python train.py --num_hidden_layers=8 --hidden_size=768 --num_attention_heads=12 --num_key_value_heads=4 --head_dim=64 --intermediate_size=2048 --vocab_size=32000 --hidden_act="swiglu" --norm="rmsnorm" --norm_place="pre" --norm_eps=1e-06 --positions="rope" --rope_theta=10000.0 --rope_fraction=1.0 --qk_norm=false --attn_scale=0.125 --bias="none" --tie_word_embeddings=false --parallel_block=true --init="normal" --init_std_qkv=0.024 --init_std_o=0.0 --init_std_up=0.024 --init_std_down=0.0 --optimizer="soap_variant" --learning_rate=0.00205 --beta1=0.95 --beta2=0.95 --weight_decay=0.13 --lr_head=0.00561 --max_grad_norm=1.0 --warmup_steps=200 --schedule="wsd" --decay_fraction=0.917 --decay_shape="linear" --final_lr_fraction=0.1 --batch_tokens=131072 --max_seq_len=1024 --doc_mask=true --train_tokens=599300000 --max_steps=4573 --dataset="wikipedia_en"
Each number is 500 + 25 x the weight over its row's rms, rounded and kept within 0 to 999. Layers, rows and columns count from 0. Numbers have three digits each. The size before them is the row's rms in percent of the matrix's.

# layer 5 MLP up, 2048x768, rms 0.0676, rows 916-934, columns 480-527
113:454451478503517489576498498495554541474527495516478485499475490501530507554478506517507514508542483505495502516483463544517439501458491484490496
098:489491533523490459481492505507533495491460460471500494519460498442505552511507526480498511498489516523485491498479517521528461486458508520495487
108:523468542519457506484526485439470532506467547479504464544479498501478569517519494517493492532541450488514486508514509517483506512520496557517464
095:518523502491488496529497501502471455475556466493539519492491484491491470492494521509468466499497483488474532541510493511478460461508451528464498
103:530496484471512485482507494502511491507482525510580498493488494548493452568494482419454490493453488489449507496503517527500540477479512495509495
101:499529451506507501493508489495470521512466527502536500497465506512500473505503531505497494530502468484490476505498498517514459500504467525477496
096:512563488514501491458491519505519530455444520503478536438483481513478521478520535501479440504484518498464538513454490479491522515472508514498521
099:519538504461511530488491511489489501465465473483486547467545492481538502500513486507521524472518517507455482496483506471539475483480498480543512
096:533519486497501473513507513542514512503496500504506542474504490528500511490491514460479503540461501455468509464457481484501529482495473508529498
093:484503530495496505537485471479469475545486513517473508522502490488521481479495482521529521503486500495507487432468504488452507551509556501498492
097:530504531517454495445486449499483478471476504484484527484509497531485502518514538493487485474489467543498513494544538520520481503487482553443503
094:505507532487514506494495530485527536494528529497467502471539485510492504483552517453476515492526495489478511446460536508521529541447553526501467
095:521487472489525475481533520484452487508563479500539468501496525502513470475547535516511516492512518531503508492484530509518498436508496493516529
095:478513523518523486532478452508520506457526455482519512524501469495462517476510512532524509528488506482469498487511503493505506520455470523478494
103:472457517512505508473489459520480548495514471547508519493530483477485468491533493493527516541510513520486491522502497444490489503527494498460464
093:466494500504481482501497500548547494483534494500487478492488468537507504497482516484483486502493484468501502461539444501498513490511517489503469
106:497536449532491498503496508556507509543478505514469488480457538500517515495459489501475497517522529467462476518522511466513513495515514505510510
107:531477498489505473491496512465501504505512491480493481487539526493536533464493508514502519479507508511559495472554471477477523481475513483485549
110:532499561495526509533542494514512517448495519518495509511471490493519478474464488512493518472513488555477524484487498515455483531489503496524482
# layer 5 MLP down (transposed), 2048x768, rms 0.065, rows 916-934, columns 480-527
098:497485452527470491493504503481503420491498492484506520514477507495501465523505517493568511466539531504532429486498487537493484524474511545484490
093:517500514520490506504515500510500492532478503486524493468520497496461483520511488477506514507486520484504537483508452474493541521498520551503520
104:490482520522494474516487465463526519494499534536514510551482467445516496523485475534481539517457526506516467517478510497479475516528488549467490
098:502506485503510465456505501459498541496471499537518522498485494485487505468541503465507469512511474520481416513483493530525508492473552478508494
103:471517530476527509488506485497525500460493447552509505536534468482481501494488556490475481536470509433499600499498536486506476514476531471526488
103:539574504497563509541488500526520515490498479529457514508475496529487529514488535471498458513492498495504527497471514507498532548491524500487525
098:483516523485524481469465495514506491478498503474472533567519470488477506459467502474528483464478499487516572516495485500484463516496487512499473
100:510536497518466509505520531452518460496533451438458505504480499491470529505467519483518528503494525532488515519525495497518514471518522504484458
096:486480484519484473522537483499513531492475460498452489497489490534482509493436534509515518511539472449520558465476436537517494519478497503552498
098:471460459469470527445486502528470468537513482494496504489557492496479514486567474520488491455476497478458486505468507491522505481478458525503547
097:500469486555528500447465506509474461537465461486510501484524502521470486490442498509516485487478461477510385499502472482508500490503490515512533
090:543540543514502485495493498507506474538492527479515514520473504555495502517476522500488451445488438522517452501492509503499494499549517488494474
099:476462447513514522501511506481515501455504475536470482480500508462464510495490509483507450492481511508484468509519506522494465509489509476503490
100:475443482473515511456518500524530515488487499501524515513502469476552492488505497507541499520473482446465516518506508539548490532482504470494513
101:462500489474517510470483475496468505475513490525515501477540535489493526518527506500550551528488547517475515559492505481497474495509523500496496
097:501454492509480476482478545462503502526482468471502509454500469514485512509541467490511475469536501519517498493475507525457474491479531463495509
103:533522493526479510518527554483518510482524505466512507531484490493504488480507487504533484533471503487502522501506463518516532484540485497522550
106:487506502470509517495493459453529465461456500447483480534531472517487502502466515510504464531491491492499462472491550488496494535519486537499531
102:466466566489494495516505503520527493469509506470513500525490476498516465534477528503498513497539494523506502510540504514473494531468515452478520
# layer 5 MLP gate, 2048x768, rms 0.0657, rows 917-935, columns 480-527
095:502515492512505502485507453544487486516528513440472465488534467507552449539533535509507507513486464484473527458480477471493538495459480514522514
103:510519485491499465488488493521490523514449462547548513507501453503505504543526499475482471491507500518510550494499498510493464557522483477489500
096:506505500526521488512522495482503493480488544522496509509488482490506529508441486470528505507483506527492507512501488509541463493520540456489487
097:488526506496502479537492524480463503485492476478509468497501471487524523543508505530444466512520539504511470473506526518507462533513508507530491
103:476487454458478509427488514465497464494469543466515498505554499468493494465459507555497522509520483441546508495487508497482483508468498496455468
091:484488476498499476522453488478475504484477520532476503516461511530475481459528522487545501524503492480460490548461466519507534492507478513503552
100:481462502478494516456484508504500489482528480502499498505500556532494464523469527455501512494500510521492463513507486519539525485499555500492487
102:511507506512500475494535501501507529450481562495469498520488483487489501482483501498511522492484534507478466487503517481530582481478467525523477
099:511494470459510503494514476511497533503529460543490508526560502515499491476480491507487533495487489513482525496498482517517468480520525541457468
094:500486489535528494498490492494488519498514484515481515501491517504488491487494510522489424485552489505507477529491505504497486494487481498517481
097:460547476515509493496522453514459434544497508466516477489540482469475547455537443529512484516529485481457523491542508507532494555466530507521498
088:481498453477480516508526531512495453525549527495438532519510492497491511451485501512482482545478518537507517446516525490484480478496461477497540
098:466522494504488498460516515446453507519541524519472508481503458457490450498469499505521465504516484509465494486480443515423492464492480488509523
098:508526527501504487499525481476477487491485509483498520535507457505492528533462469489500514479463539506502500508502546506493526526523499487501501
099:494512485510466512516546523526529517491515518485515463509525458538489520508477500502509499497477486498438464530518460533487438480477499472502520
107:523454490475479500511481560512517450540506486505565537488482529459451485503541537490526490469497528535508516507510506528470499508526475489521521
104:508525487516529507514493486532486525524504499517520527507521479492499478522521531512487508521463454493486533496484495529511469569483474461519489
103:519450503433500509539499487493445490490482454527514505508552478498497518499462528494489547507494519556497510446515521520498523444509522544521523
106:471477536512451455463479482444467547488522499482478527482489515443506503495522525498534484525478458528514507491473498453500486488474525510511474